python train.py --n_layer=8 --d_model=320 --n_head=8 --n_kv_head=8 --head_dim=64 --d_mlp=1280 --vocab_size=3084 --activation="squared_relu" --norm="rmsnorm" --norm_place="pre" --norm_eps=1e-05 --positions="rope" --rope_base=409000.0 --rope_fraction=1.0 --qk_norm=true --attn_scale=0.206 --bias="none" --tie_embeddings="early" --parallel_block=false --extras=["local attention windows", "capped logits"] --init="uniform" --init_std_qkv=0.0388 --init_std_o=0.0 --init_std_up=0.0388 --init_std_down=0.0 --optimizer="adam_variant" --lr=0.00116 --beta1=0.9 --weight_decay=0.14 --lr_head=0.0167 --warmup_steps=395 --schedule="wsd" --decay_fraction=0.816 --decay_shape="linear" --final_lr_fraction=0.0 --batch_tokens=65536 --seq_len=2048 --doc_mask=true --train_tokens=368800000 --steps=5628 --dataset="wikipedia_en"
Each number is 500 + 50 x the weight over its row's rms, rounded and kept within 0 to 999. Layers, rows and columns count from 0. Numbers have three digits each. The size before them is the row's rms in percent of the matrix's.

# o: layer 5 attention output (transposed), 512x320, rms 0.0404, rows 230-255, columns 160-319
# v: layer 5 attention value, 512x320, rms 0.0474, rows 231-255, columns 160-319
# q: layer 5 attention query, 512x320, rms 0.0545, rows 256-272, columns 160-319
# k: layer 5 attention key, 512x320, rms 0.0525, rows 256-272, columns 160-319
o230 100:492485486522489461517475457421455534479441511565539520493611528465583411442402492530463403551534454494505535420487460453435550508531562550480501501431546481507514379434494552511579487512535410552434423462470426471592476508395542490456509466477510535515500510546503526472411511470504574471497479447526515441491452555556575517440495461426536395487458495503504476498391548600460499366481527553467456534519505527550602533490536506521491385516521447523477484477500448434502434421452485
v231 097:532535519386533518506530560536535459510470424425457562507427381568568574477505403432481484534428562555457457490524546523545528499465424476505498527486480535567454532548527489504437448424474536463498459505546463540457567567506482415469390496504509490608621526529449469559432541504486493455498518608441526450477470561550410491506437583386562498472452427407512442509473547483512488588450553414482459532586555442431407572410538490548491430432434527540528443550486498549454589547566481
o231 097:464559530504439633482533530493483486516518585540541445484540537534417531542532524494531462489485479493498495472522477539491480514509510490529551410491509472493550459468524443532535567506496366471492551542434559471473447482477360396575503473479506471455385455503598413519615425542509570574516493510544506575532462486476611493514509561477467560514530500527415541447519382530511556515613449528567546521481434595403519446597541580507492638526481505486510533516481513411544442493554452
v232 095:456447533631472373463483565476482423592528505438463472481590491534543452557509405531486545455508455460454463453510538445565425583568461494490514584497451563581543571584519481470459455490516491529434529540508506453421453466493487490527517452470441549517473524528510506459491510549529513610537518560455401524575551501582486501557474454451550490500443560481445583472502431489496511568539583525501511495445528456482601574551436491559408539410518457449536550466463443546544420430507512
o232 096:543513507433584500563528495413515524396458549530527522575462480459501487543526528512447474573484627480490563526577514547436526504473591464459529471440511505477538499489467487492427557550463450441461455469419459467589508429524546560493500504514514525487560548494489480574433529487507498498417435478509549528512488482488478492507508519535495506513632488494496408533467572575603531503488447470400505532522524509592437467512505585414551503533497417488380524550516525547538559571533491
v233 091:448487521493576560643510391503592568461513525510478443478592581502476563517511459562471574414454425610460504593521503469562449500598516494508569556550562515466561503507475570622554525489448542440514482514448582548475535436551546530494479448560538464540449448563514450388515590445471497541476539497450511589414524514545559494571473480529524458572483588561478585518441541537510415528416434572508568557413479534525588470462534459464589573453457524551538501565553438446434474385609497
o233 090:490564490606416453383479591579489429575519463481484543493505489475467512392522390560499503475476494479501523438507491486438536433416549513506482346456438429496466426454600463451446495509512512637468577465522395409497493540470433517482524479389431599517551550461491480553488518533528462543457456394556596484550482454440473476486505533506511516462522481474561497400534460570373556489521507517471520494484444427454445520572558471552446390439546518472524474475490569591405550568407525
v234 095:458447611469602537546469522421561552443515500581524455449392597490545530472549461458488558533489542584488522485469477478542525540417472481459570548451439529503494449527463515485473493555566581415549478472523547550448463474455521573518568569530556491534534534497460522533554534455406513480437502431553599455457493440393609603499457469603550610436586522487422463498477474589503471503455512474470555520526453491469417508511537532523486482539420544543543514545449451569478395644541534
o234 094:433582508583350495492450475590437504569392479457513507544650562492508510463443507573479507529592432498544523491528503406486494508490559536566484461481539528466484471493599380520555491488525484517485409529485479545474510474542366456418432391488442507544474504607489517401487443516639470494561539483486449494498589517454451432464458541527456415531394548503594481461547518459404501499507489573462444538428572519529522512498608549476500469479536602494577478480468555445465556493442585
v235 098:497434366431449513457524483508530512433398448374445488459590468499605465576413505547451472457461461455463503460544507470398462455504548486536509456499590611496576521536437472511538547562508393447457566564522439456491459479390487562527586536458513516514505444504560520467579529403523515477518557561566553484513587594529459398554488532534457486472550481522487476482503539435478566443481439480421463521542575525544566423534425457489510487514566532518599400478509566566526482447487487
o235 098:507484581544485497491563583585464487609562510488556537541474573451506480545500552415525488554559525509519478490475497484562468576549517551472449597465393519502453512465488431501438451531475524600470450504450564534582526486574570540447458439573540554497472463460528564573456541558397530511554453511496494518522495378487497606458524420538508445496501543452589473557523582584527463552467518447545478499495472459530548629411494521428471474547458502527523546536569472508565561435475528
v236 093:421447368518474397483525521486463509473490508552554478417520471420460457500442565509496464509545466510468522526453494534507503437538475582486518565528467545507407502539474464610434441465550490518431548563552500485438461464510530509470530558485484529422488476458511475541522489541477468448452540566438523487452504501547511521550506589508430435630525479489550610456438431550497519376543489579421596431454524491526628477481503477555454511514504515484554509513430544510506423452550579
o236 092:547543608528518489481450536486473499505514466439456533561520468461513445520465489540466510498492587495464499496565505499515433477501565395454431548446490457391511504505431499366545535557487647532541423439449507509538557475542568558417562477487552487555547433527466602462472522483535485524525522394587568514577552494490496541453529394505572432424527555504478431523502644489472475495431445400521490509521555534558456538541476517512476463440458500465453546474576512474539573553461520
v237 093:569427449471439539470564563508507532557467502535451577575482536458506587526487453473506596569508549522472526481436492604550567552602501435514470450609452526650619420499484478432453583528453462535518617488475588461519440563555583417472485469555412531530467537483572442542484480494501523478479498502514523481452519558480641490455452422414497444386527474459454466468491515453504477542456477520471497481540531529512477508510435467505408418464490493547467535560527537511535437495507459
o237 092:528525492493538456540496420505569484444563560452582427428498426424499489505493557419554379369568483529510529480523557402459473483457446511526468564430502431442455583451516459539571517458527520472479453550571514454486576377449474494542474522457581493503528507484545526509446422595522481501480512548506516497562359421528478480626515497510448501562515390540481521550513467571558501431477492486553410469570531504468509431481480545503595631510504457476488454482521501474536485569536456
v238 095:468496499484583502493524423456481581542533570547466545482439481558551512558526489477549573497505467645566516463532582538524537473570464483503417507439496393506574498579476582516419436422543458410541499506465517609514523421592546516481462503498501534561530505515485471552524539406438501447505473529439534470471475528503509519528564482532576462444585558410456420450517481518597455533377540431411431468408404563430475527550424552557472587402537484560551543606513536468440476617505439
o238 096:549649510463409515451504520539569432420546426510503478477568464487449516457503478628443421485513467433482535551521365484513465524495505478556637464429583476458460462423554429544585562464495488484505494568475453459459473549397338449494501478452480511482478527499549468466461504599566533546470485457614510518510446461440452506466510547463493565535396467537497545518481448492454461454513484480555541573534562475472531484471552525490535441543439576532430449510472508478547485401521536
v239 099:508445532611513542495503395532537476405428494503536548509470571516453565505524491575536505415477427434526468547505502496549578518505475534439482474517457462422573488541479538483537574560509566445491503562493539550521451459513543506534611525465541575458454467484462526437519462626437542438518544579502491559539514429473489430481460519460521561478496526415444473470481532410505475464475446434538518453413428487450648546573564524436617511453513513517475557515451526586465444507603465
o239 099:447543479465484473509553578439491508627531513523469486488514547511493488448550419467504502546480565533549476482426508461438507465563476533499559408493589567548437441487518533480552496411535483667416627460547411542516476526544451462531480481448438391549511529514488450410473528397499532566489446375486549458439519627504450509523482517517526540543487495523560507502570489535489600576615542548352565569524452429490425432467535457553395436537505491470540504515488495432464513542450445
v240 095:485442465519584574477504483534511483443538524530478507425516470587516570499545486518527454402577497537548558466528459502466469508542501515493413543483458537414473464485523493529529524527505516480467577480480571510469372552532582439474496550454535504544408498510472510447462517430474534530584433489446533562549506520508554578542441403661470525560516518546563515481507486491541519531426473447477493568482408556440490519548557534486472595468508445514430590549517397470621523560533540
o240 104:491488544463438406471464417462593506492439454515426484483561531458595432521427509631544472516522521496557500531443550447483514457466460563410499493529565410574497502485482490472498522457468496550518547513496421531541585492467523555514588603460521474472517505469436495497515577517471482431433452469560415457427517579459382438487556513390548462426430502478509467551430557518505458503444562527480436490518506422557542472402444463523538419537481518441548444567489557488452495476409483
v241 106:444470533617478434484449466523412498442468446470489462441568460514547474465516494551559426503612480501428469539599448470562355525531530518536588491513526519435498501544507453552529581534495459470499399539552527544533443508446421536455506552444552543458485568466501520529497397525512543449487524639515571598634517467534569543426506535473525414480455541543428502456473466588515507463508437486478503512517434493509517441581545432451430505488517601426462480537447503526455522459458519
o241 103:478539563421458491478559577538487517525412543568414558600425540579576563572528481436518589573439469501590457465458533462404506548448477503472517512537487612480498544510549536386433451497480588448498558519455529547553535426556510599486455483522408430497479445466547520438498547442533478581519511429448486393400668524466418467495610528501470595564509483410612544542548508458488517539538510478447492485430574465496486565457508581531507525519551420563433546527453513534539554495495590
v242 093:462462457532441501520478475579491422574553437508488333520502501542546501509439487551422495456514501495451459532412503535504473451438597523457545503493520516370409526471585455614509468520468539572480545607527470554561575486524517519529443557506514560585520485488488570435482543511472500533497511459498447436509451508560517472451532474517408466594534551549439489533504505431566470465557548511453486478518521473580574417475544543444462615522462536549558505489534572430491481530475460
o242 094:457454539479610494436515578462386483555513539450504654539469461514516480468523548511522500574462502483477628519467517516523511490576519487547472558595447543523532498560417512437460465551495493471605462414557602420530459517515566591464486417501500515451524506445505485551484435518482482512466479541494476520579549517458466489436438428525511502453481600442542511451473557485483526524431402485472525548535505491505440635459343499517483408571549453472440470536426539549531528482498574
v243 099:448527398422480432492490466503503510447470455491484590482428466428554553438437460377560482546500608469435530541534533528599566419423423488501479509496545554498454527465525434438547526497464541648570508458484497471572532479551499572434490472516532523525651475447457524531564499525509451476556458483528524459584558523546506476446527516444500411465549498510500436548411527391460468479515540426534461549498523505552480420454445506511556449447506551489544607516438597561505460545515539
o243 105:548522543553529532397499561452395445543462489553515475525494456655569465507509494477468523477489446482562458488436424530512487540550516506466433507545452471475445430537431568464523485445481450424517472555549515536478431576401589484469432531543473481543432527527594416588510427417487525506441515591556566531415535582429554530510488480518498475508448442420448508468463460571518528467556515454547519485601439590442559529521556506483534521546443484505454495421508464414577542457429473
v244 097:524398526523454586596486458520526604460424579467477426455468465499559478520537570574526469507462523429391478499515492448499460460522425441557453543483521474439586520519434583425540462513556417472554478465561512537563453590458463515472588465436568441430572566555467435503505458552413531422479471433483600496533512522491422509543496482503609453451474536438522422444543487487516456442395466469484469531462522543437472419460409528493453433479529465450430516579470513457498450586558484
o244 098:510597461448429529508547547522516482524518406548482517556549560541464501483452471492468533493494397549639430492533405535545546517471513558500580448491504499455409429499616464520519575459536481437477555541426488527477446410473439432491506506526398498515446495481503509490436539453544519547510511502570477477436535407460530474533526539526506575539437453526504505473573527484486525581605516536532461523538471488473549511553684479531501464496483600557534471477511476464453545437480431
v245 090:426426532518535524504445493559561566589556518486501499545577537440463573498568464422457428544554582430541440604522502518455424433529592513576496529521555567503562534493503453501447449452480412481535587579445480433542449434576631566532570463558422535506512437413449505587510528477530457395459533496494496531502506554478558407570526505515501546455608517494447522479437444486511484455482538560519551512450464490490525504539488553543437517596506461462595514524515451503517398599481524
o245 090:522536534559524455499505466472421499415519518495479492546486469431520484488421518509463503476564482511457528427494529471585526531496460460508438635468488436395453451479443486431647459548512579524458383453565453522479553500427572564417447513464636534569473454547468608426529495522515464550512564503544476416511483490555456604485518423487509408460482521514505495532515600470474466419485464465483499429569517511527551465461499422535513437432541470549420466494523568476532535480496507
v246 089:496549497516515501472510567433466433522471476473473504496493562583431492571398470538488449458525499486538457527522475512500528465401520533539457536441539406449436567475499446548544520412522453599452437566487507501468431493453515479504515504449544443546544449557432453516562561455500501526575422442439465554502475406492380429423539517546564582525432542399439460456569518410552461496413490518564477491572454596445488543507471513526590526574454536527468463479479468446521589477544462
o246 087:555448465443453537499517498444553516502547498592557496491486500555495516431601488524488522504481489478493512539453466522501560535625511498495554394500494541628537448495517549575482514479442444469439587466507443485525478511499414368531460572532402489386467539510549403544470485508462536460468497504518507485499513590509516521544475576443472562492534505603475516425477458524536493601549522535505553515443508403488508437535594422501416472528461467470528494517425519497438442483517470
v247 097:544561667442523515425478569490420455456489468468517398444461469436546533486525497552563568484514562459528485480496565544591523520521498508480422400444552394494431526556557491493426554518468483500604534437402538524588557523563509542522483461519474555462483539534522472504505434489453511417528501491512484412445507525529479594521444431502511433522563536441503407474469500409484541462518422519491535515515499587454423481560485558521504473548512471470420461519504568588508543490462464
o247 098:472480380475507529664533487424507578500493549586472518473527539509512490540469466495514460526497462480465449485431418492425484490513454423479565534547604524545494463428507554512632500495516473501480532631614549511511450489504502462566487492475480489497458497423456542507529554425546486473440450527518509499526482500508516384443598504538465588496418495491528545482550487457503463495383597467461484457511491507513570462462572402565477473531509562533521481566512395494479507418528569
v248 096:496397477605529487481493485420490565464420590425490470470454571519575608488511464438446445477495570504495496501486538468522519498435533482432566577623526509441596443419460464479527529577508405504542427541484427577574620518495411523526475478455470506482608474509466465461558559577380542478583532487470498464574507492589535500575493549445472451457586624482411438575395418415549464477497470503487509514437456452535518371491406509466472489542536589475525518525555488529564481476490566
o248 096:495591521387515461438505609624525502602601454543511604532445446529492465430516474453550551526597464451502444557482449527449483529515541507514416534457463486502416566563574457512472551456426488512505542537552444496525397471496521522498422483635447525609493506503529429596443483445480466541427473555483536582441522469497468542520499454497484514509434355492508520519543508585525502523587533477523528471506520510460568584548585531475511541451477473515438552410453517533480527492409463
v249 106:541479608469575417461506671438584541564469539558465552486449548463558485435476511500474516573519570517545563451475540484530476514475484501507398529548513411525462527484521515550410471467503556503540557416482452443405518492485520459464435421454471510558457532502489532519514537495380501523483504485472466437549433414506511575566519427612567462514479408582489464464486524539476535611529474490469512481515482476500485479521553483434458518481459370469440481559554478444524397511510439
o249 104:455452452467498515590454324586502531414390452482484475483559563460557550556452499592594440512534493526496553525521540478492546493531500490419541544514542527460513491483541527484529556485518474445543529567500586532563517609533589588562572612527534481486558466579489554408582507502603401498523502545499399552417593544499488399468498538468429533460514545476513509533488438427525410464428500463535441535542477577449442475491493521530554463462606618558492470510481461571467510487470549
v250 098:505529606517429487447442394472521431413448467509538554497490554555517431486484500542496518570541454448485567461503510489544508509442431497541543398446403506539519508535484428416410451487566516596504476482459449550512604482421499536603552563486492494450475499464422576441529578434458472516465561537495578463552503475416551442490497435479560549512580407556477501456436508500502570454550427467400427542475486425531447479424471545539465484487537554437531531559534509556428407551471425
o250 097:444509445548539558605450552614445566568406484536528446541539562518463571376470461497536503442466504573538510515553510446540516500550538577494566488456545606461489490484594464597544461547518560476505447532533499588489421556604446447451457413581505471555555505572555489424557395550616458537495488514497502512444570475508466462495504524577514487521457545391592523488594440489404441523506474565498557520487500588528440492523615571463452531528533562571546478515499497486502531489494582
v251 094:472596517434570451548503568521559447461504425523496477467564434388605571472461404458487485553580496452520468537516524577571477546525486437428508403544417467558563443491526438439499531471559454574586496446459465446462497568433490588478537428518463553429436457501544479484498441582507560521474469404489548503424512539521436453471444462561501553514448491470499464581575484409486459467534450408562549472427424526473488501519544542607529464484497552504519483502546438494546517508546486
o251 094:508437480550437513534490454526454554490472606551509519554488571540504521506617521469549473521505463498439453425449499410440522529535461616528532440467491561515568483487539599571595502537494502543345517536545544516573393425622521425515431592393475469544457508456505537467494437475480501481544517457525487552566493552491543442461591520467480431518557436497574473460473480502469500565448552584473526468536527498479505499591592557443480462540512520460539466536467445517485475490463429
v252 099:481460523564442510467510427505455552545513564483559512504566462498545497497544460463534538485467505535450511485525497521449342526547484538485468510476516535469426475473435547473461531579539466596450460533422461523539511519556451456523346509476444453525524498456543496555531485538572433414542509550452582564457554506546551524498445475487562509500469577527463502440481506388484436452529536451464483459545458476416425517494467512483410466568520487446452441570627459481569567391491459
o252 103:507506530403497520533507541518528448512532420548484419549416484502556520483522504507492469535464489484518523485521464432484565476411523473498519449508372484604510466491597439531455448491474508477548536510461513477507466473467499470527631540566575466459439600438513414584530532475433473495484517431487470538575444421448508455586569529532475534426529396467430464518526509618528554528487504594594510534531576530614524504534571496439484522369491493497546533456393553593553523511495502
v253 097:565454466504504438452464531547415439460415509530527460544480444441356522467535453373529488413538617507516521484418539540467523531460473443529515464499453591560579432457457501466589453527502583447467507512534526493505413601537531511589492520471496434453464486518478463535471494474561541503454614446503471533474421493453592457542539422466512510426563520542499570449560549607479431600444514407475504486594494545568454463540505498564473421448559508501536525505437562493532498529563507
o253 104:467475438538466528507540467454496537517554582445475478437556537485650545564526516536452478456536385561541441471591505442497544496487528559514372484493491370547432423537563447530437452491471455516465458490469504487519581404438526511524532438517472539600531545559569525528592454521470538496578437438474545504535531528559433492515452502447443497491430386462509477548416498488530569436468540509527497577479479471483523526454471442484483573546457496360500453447593402508475498493454427
v254 099:518400425513560510510589497506589445489422554467540517450503584404399467534460449511491522520567452585495494492399501450511516456493452443514550397561504484502481519549530527466487500591520498422484550558592460411520499602529540588596528486481458488531542497497452503499499558506486446417444614543556462484596517544558551446556453621468390476523587552474518580427409412580563453514413466430478477456538564525586584409451498547508580466558521559560456538535384550545453424392517524
o254 101:510572517531473449428523505458417540533560454520539496573556489534587507509505516490521501487519522464492528567578535513569393521532527577477398575432469535554505555515491433497481507479527595531471438498499559629573549454506491452441511447510499480513531449554530527505497473555443524631596416483522577515517537467446417566490475414515500463502479426422494481569530610548473583525560574524465521546480460539449424531455517583497438536445505479364554505547598398459510599578458504
v255 100:491488439580478527465536612510645487480485497418482463605497540456550625490448524444494529560430472506543475557441537567488574550445480496444509578458538523491505511378498603613445536488511468376431549509596430550533452488468486505518458470547514461583497475522552573477542463464437547513494484545555434455556580415468416446530522578553460615500450431464529538547514407525446501505585551482498555456514567514577524483443567533525577483548532580500510479493455614573540523517558487
o255 092:496445587472510445509494506549458536567532627512538557440565473470503348527534518410544470464572453494463504507498496514520525562551549483528471562550458541604505540614445430418547536481506447604594498520539593512514505542591602482494537546510546504394486496474499422549465542518489514472571470604421513569520470551482569509453432445513470425498497544511427466558486475539598541514520518445489426506526418560416515546496381430457465530541486444463524486503511460486557489547485505
q256 094:510482382498539511599494526449402516464533497559536441512566517531436543434508453431430350494557405489473527423541482494493555546448470549514504537493506485471488479445490411495549527443477425442519444504489412505557441431524497571424473490551513550497433371534427480526517548412523454479537509547522534522542493440465510467485458496462522445525563598446458473442431549472527481492542554549555476545411546478575483502580534588458486546470565508526464520517423517549445494453406508
k256 075:448550536510511461431465534692507519451559498441512589544499469448455489535489548450495505573478598529568569504486478488450462531518404517565485532519448537476451472483491525462450587476454468521501557556505461390405562559475507603550529447472547506513527567415510565434420510465543521440455538626536545482469503536495500540523526510439562462488529458592422486546465540491547578476408532401410485574456529436437549479375430461514513472483488475524509452485533586593575439423506504
q257 102:460521543472442525509563395449395461589432485445569477504472492550482503599562494480491364540440515536433575508446562539483556405476494426456466471379506454441383474525562517503498482401504478551465470506528536527479563501508568390510498500494472537434546513485438555591482505518566509559547468516564506406493430512521438571488481521536507530539593554555383521436585471502575598499512503481555520452546547510494576527453462512442492564591458530555530494576543639503519465458557442
k257 082:494568517510557456480456516607522507456472535404439449568541477428443535540572467491460507454508595553450599526503444425537474488538481427460448508493562536490520529426428579497566452415587488436532537437503465478485477593460530550430538566558481521541548541538484518605511537573483559448438582495588469500533524514591462539513583482548535553557523530451430460505502562482423472478441527447581487568619475462565461518597474548496463437594537521525505489463509549570526521400466529
q258 095:523482462473518519494489487509455542397519552436449512503500509496525515475506475473474585487584477484526418441562461453462495487490635473501370553544459621470559533448447402445557527583554408498540483470472468538413448464475454592531504543562511450512512510506547445405543509424545388551449495556472522524492556475526513473473538478579503432452400520509620462499515518480459474544481524530336372551509413534514471434568523467476553409463578494477458592501399463515468525572440497
k258 074:438471529547487484487471482554506538469587518528507504564439533443505482487474559520517543516470510469626561445478484431476540470471406476528521518554622489584538554449554553554435472498535498484448578562506508453483556515411561558476561543455530576440559495414520489521521521457461606560503400513488492490455595543446509529497457494418484544520555402611439461536458549499509564536502508532495532451530564464521595521464471456482463472488479386503592474546515528605486440435444584
q259 083:523582459592489526514537562463423522425522487484540495458513527486629526463526505519414486441527506478498569461484482579501583520408503563514499520537532451458512558447455465511523389475466402491460483561450536608486479473563475528485530398566493437471447403572499449534638378384454508499525439518450514511545608445510528477474487423558498523525571562439564482447459518523451577576549539537576512487445641469569473460551452479512488449443567527492416507564452497475454469527500447
k259 079:460450526491485524560494446604566476496560512468503541525541488393555445495532514546498481534506568580460569541371426431467460494470487466486450438460563562457494515589504535491491593454564511433438523445533513398483494563453455590508562507513495493479442454464511501466454504603564573447518462568445527416434479529480513459532534469456492500536581497510446464493485383550532503428478612422500486551567532441545446519493545423509436480588433471546505543471517483504534476384477549
q260 089:422435585494480409519491512514563482492580505547459416586511527533489568465486519517533432527459487603521594606476478509555512526537492583533603475454537466475453547463529496522469483456565487560502558539558496483568554518446481386497445492509468535448526597504458532536433517594556560495521519393578444398456528449473498502571474540480490458539424346527441511454541496447582563510493412492594594561558547512513494564421553514516453574472477471558491364487515505469505431483646379
k260 089:560498556458497443489512549504461498595457446501499468513508516579444455503476459510525485443492430434491408457511549503531485469469532596486512471457434515525495470543482483417481531570508472600502465486463507463527507414518386511490448481480480480538513454526520409523395506477533409452480553441451494629564402502493492457408512508575444463498434503557515453505505499471459541540500459517444522506378475523428429476512524549442442483428426539477501531507561482468527503552490456
q261 096:459506422492568445466509441469559427457435578499493440495517424442438490482454580558602526471488460459553549523585472446532440554491548578503403490580402598433515465492574580473525513581579450509536562453503521420513438488544421545476541511498480478467529560491483422456461507542569506474492555438452538422460542511527533478441517455475563449478423499430505530546511520533495503412521430530409442512572404571456549446637543482514380510467579447471544461480428435531479486498453470
k261 078:530472590475498480439501584488531516496603501549459574560540470583489474445525523544518609463503494490524563535476417420463525421461516481563610516495498522500523500455564441563436488516521539449483516479502489460435536487454533467517426501456535556524583519474448488430468481448469550557554563531440471523562521490511545485469571530480517504536503519520504438530585496492582537583511519430565529484495601491584507566471470512470613492480466463560569557435455529574420508472595493
q262 097:561487453380464475518435538482543442462409495487475579521419455470452448494394499579566426506566482495511489529496529422573440539589508511450487510498490585485489513450576590462559531561554429546469478544579454465502519471454440551521533496443500516486459605518472458492473570502566441518463526416568481558476493485521468536465572472481493438445452487388493472541418488425499458407419407462435409427548383578437495464574560500485532368518577532471547587469473447483507489487518540
k262 082:535420402552501596495448468491490561425590544488411549582521535379504417498448536554536575454479460455547531466453487369460573488461516557583471549449513519458582587485475532505493489547460422492435484491537453419478459532533529508546520503466533566433594535458517442427583588505500513554574469434479490490458628591421550494555531521475511458516628545566511516452477488636573536553493528535451538510459648484546518466451592441519560453540549447501561510477405508515377549533538536
q263 090:484510557409521558521488470521516452511514508481526469503428541535541539490547539439503522449527493502533509471491516578398527506429535539473376466630497555590448405572390543473467400479575564511431457605426537493507540450509586563478493554570530453454496442519437533401444460399566433474535485503444565523435514500549492452531539543648539540500478474544447553449502582502398403508566552482475486498488494472462535453585489581459478415520466528478480596482492522502504563537474525
k263 084:472477413578556572475452503517554457397537495460467513502524470424475552551501458488438463561603535562515555495531465487573519583500512476514439500528489511436580481569474551587474496561484466459441574488547552475535453567554428476543589514572538422484468492436469491462570535491574467604520452516469509491498536400521520432574542521433512454501609452513570533555437358544604484423502566471501496511542487571572502487501518390508546529541558608546487506431462495427420501431493572
q264 096:536513473431560486596484562433560540452438632513495573539496448451478506460511545514594506489478494482488505559522535485551487509581456574492531436479478479412438511521600469573624512525504381432519517431573405466529497503485424496535493599458488515487489545491486439489451546612421499481470552480496482449457545502500540511421538497477517404475420483448478524558513399427587458476354476469488509466534459487410484505545495480546495473508480477514512567428469404563516500571478515
k264 091:394481499495533534530499519512530514507490555527493505483388517482515492454463588564604517492527522457598515525453458429427472512476464473529456460467458432430401502578595542507428484515459490451485541495614441359458573513520496554445521470532505487532597613444537482433502553490508571573573523468434449460429569586517577573584565571551548441468568428526503484560595512509502591475525536560531478496480484494482490528440554400521558519531513399486598522423441502545369476491523510
q265 085:526547550528423536499515474542526468445506456532467549491427513516590515478482441517488599518525514477463560429502540534535445463527547471553475521567495539509490481483528529457447520504580494585488447466485532522532538429408474610478405473493485529486493432525524504538500440440509404461526517505425472574419461503427511497424491501558507496536564485509580481509460608504430472449412518446396513517506477427465547453491429500450490454438455487465451547513497451363456512575475410
k265 095:499481428558511615495513451570492483474610518437491535527570507520507469446453546458533487527520533479483515504469394556593520610505509466540486534543525417502404572406386462594530518497470436464492472408507477467484456525507438464516500478527466465532495545480548471558518579484555509602455478552444438449507528452409509478501530469431473457582428473496435525446403433565469513569516605524487464477599569490440492544506486448569502559520599549574536407447529517441532503461455473
q266 093:509561442513491512572427518506445426460577533454518461545446484520535568488502505530478405490548417453488494542505476512473485541441537526515605453408544458569428554532495479465515613461539460505485538557530438527501526477489533559433493518495513559471379485519438442485591447474493403408537474496515492541470542519486475518523526528542497553466459439503471502499494501482478436538524573514511423495359384505585544539407572498495577482484416602504477555550506568560592559526633462
k266 089:460403627563434594505429489551429526438470462497516553611484550451526504566504524577573484546551443440542458482571553402462531476432520427526577427422499481539483500449475467471551615523519453435487504502504464463446513526424524514538445447475475531567437522549490454452457503374454446472586380558529573558585490525440577518474508496497530460436481518502531464475528541539422555538501602450511445517544467524564507492436486492416468442555559596526586494475544502512617521487598513
q267 103:475575481515533596482531439466530535445506601505557413421468597445440522477507483555459479532423520516471556511502476471514513485587538502511492528481495431415577448424546536473565465478555385446449485421465487476482555534613460373514569569512518508397520543458451551520510487529544525566426421470580541586484569409555437449542528552484566520453498508504447526510509367580498518480557481564515557465480508558409476394575477537534481688586517564502551529569464473537453496529484570
k267 102:479569561443473446555468585444530427593491501492520521408413533523531555440513450526544530523497539516506469486505588468484408493438506465476525467427537476504452525502462495616477466538510589474480447522531465562490566420491561542554519548338492527482496504514503448379464509436476464537554518475496509455509439515478505526503534518584512556546570487475457585607518501420551511443493428510463477431458463533449521542519461431441596549461512513578497604480560531487504531487553453
q268 103:499483406472545485501472520521550522504542473464483555619497476498477501523483472572551613485531453541506502480511459456595473459585536517503486416483494490435513537440556469502598554497538436438490520484613384462528534425423425524523502551512582544432470510455500420485491532593461493416474599501620467457447500551401477484463541515416546431542418407503508524580448471397592469447422505512505515462501494492435521491510537461460550408456485467445557509428486401576554522483506474
k268 109:397459425482452508476525547460541542571557565487448460531476444460499471471514498543557543422465557418561513501491477487576469491521511477532451503490512388450472481428529592532530516545461458479491554521459503424524467530551479535487469446463514521459528543490536412506520541452471565525589540462408477497433567525479527479536536518490511417509476441476519527581543447549499499531500517499495452383453570511511480497480533446600497548451611454615555531404504519500419538462547546
q269 089:564500516387485429541490443494503435499450512484487473482418442531454565422492466492493466485565550529460524456462519541566357515460484577444521466548485466445468456530445540483509546467519571528520574501456533469449562393450439529523525466427486427561560518541482487494445500490599400454464488511542512584449486603516538435410461468503559534531506416437558486484500499445453522494477469531433468507552473480544590414560439531420547504465506497509481656426557453419449448491530435
k269 076:492537520552489531497576392453471451485586421392571528465618472542489546501414482491464622563556606550438510438428484491555547570479519510522438481480443498441548459562483428430434509523505454532445417484465557621493370428473488543504499536592537504516508536542520553632478490412574450495454574579584548498568524455534462445486507511479472550484421545613555465415456542477494420525553498531473589572535540418511477508522449529507453498524462608527457492547527440411464469453477513
q270 103:528549655564482502450515474507489453437526470528531496396503502543528525482579482538453475506469537509440469436459538462446503495513462468459503470470531573594481511610555512488431479518453629542499469543416526537492434543587579493498491413515525537482574569524533528486551498490554472453484469463410522492585461490554493521497504507520554539461520566497529466403550579554401517568560529551453495577443517516570528392458508563516482447425516488482469468495543645411505555521532472
k270 102:571499537479457469544470430523491529495514514504544599537553533506442508468552540586425466594516508561468486397430516538424519504406418552487499478490528588552543552495517501468481440463569517557504360472575465557453566490419523492488532534562472474577514515509427465452445484589489410502528499485532576526631468519502439532429363517516501476456488542540512405425471471480541472465474519493463493562439405495566564527508462554411515489502487497441400499535456580515496480452440424
q271 097:501485463580464543420431489567382544511576570466460475464532592463498519517491461501580449631510462541546478523463526499480455528510455467528550494456542568528593534556492447508512588475590539484511398467535541526491501500502537432558538499494447581520420502458491520453568510489419514459550476542480489495541534480507435538536472485513481562498494523526523526474500516413484555587502591548602519503469469576527541604517562506524591479591496599575485496602559564571562476468550488
k271 105:531466499409442613465447539548546488520584451510584532520428581493536537402548582511615470491577434563542433469515475428489402498410543446478462463402518454523452420530582387556518488519599511481468530534549528512474524493525439519543520526499586558496499569459566502435469529471513536510559539493489544542545529499406556516437513444528517457462565462475392475449519470464486593514479488504535482593456533488540542426440522478419476512539531485551520534428406550447397437515559557
q272 109:490459384464542488600523493583466434445501497440432511526564515484582478545448479505486454590457525533438541555413420395506486549463505528566542508491543543485584526481416453512622498456528371474467511446560541458459528456450415511537493532527563481491454513437400526531477516528438534428498518601514537550495545372427546502467520453494558446497447353522496503521406485499535488458502561430586480466553442462525507543513539459552508505506507545501513505465484470549572455512492516
k272 112:457407455453505505476474494587524402563517595469431509456455459496510442436428411428492498421529562536484552565540403558525476476585565469582488578551571458490505473441408522551546549534536450454527594464481459505503483542487569513544549506470565522477561503501505408499455478463511629506496504545490483398489568502468508472544567497552488460510501520474488600587503512474461562475514472536471416379497569524470465577529530406556445549495548531617601461501552443551443543508539517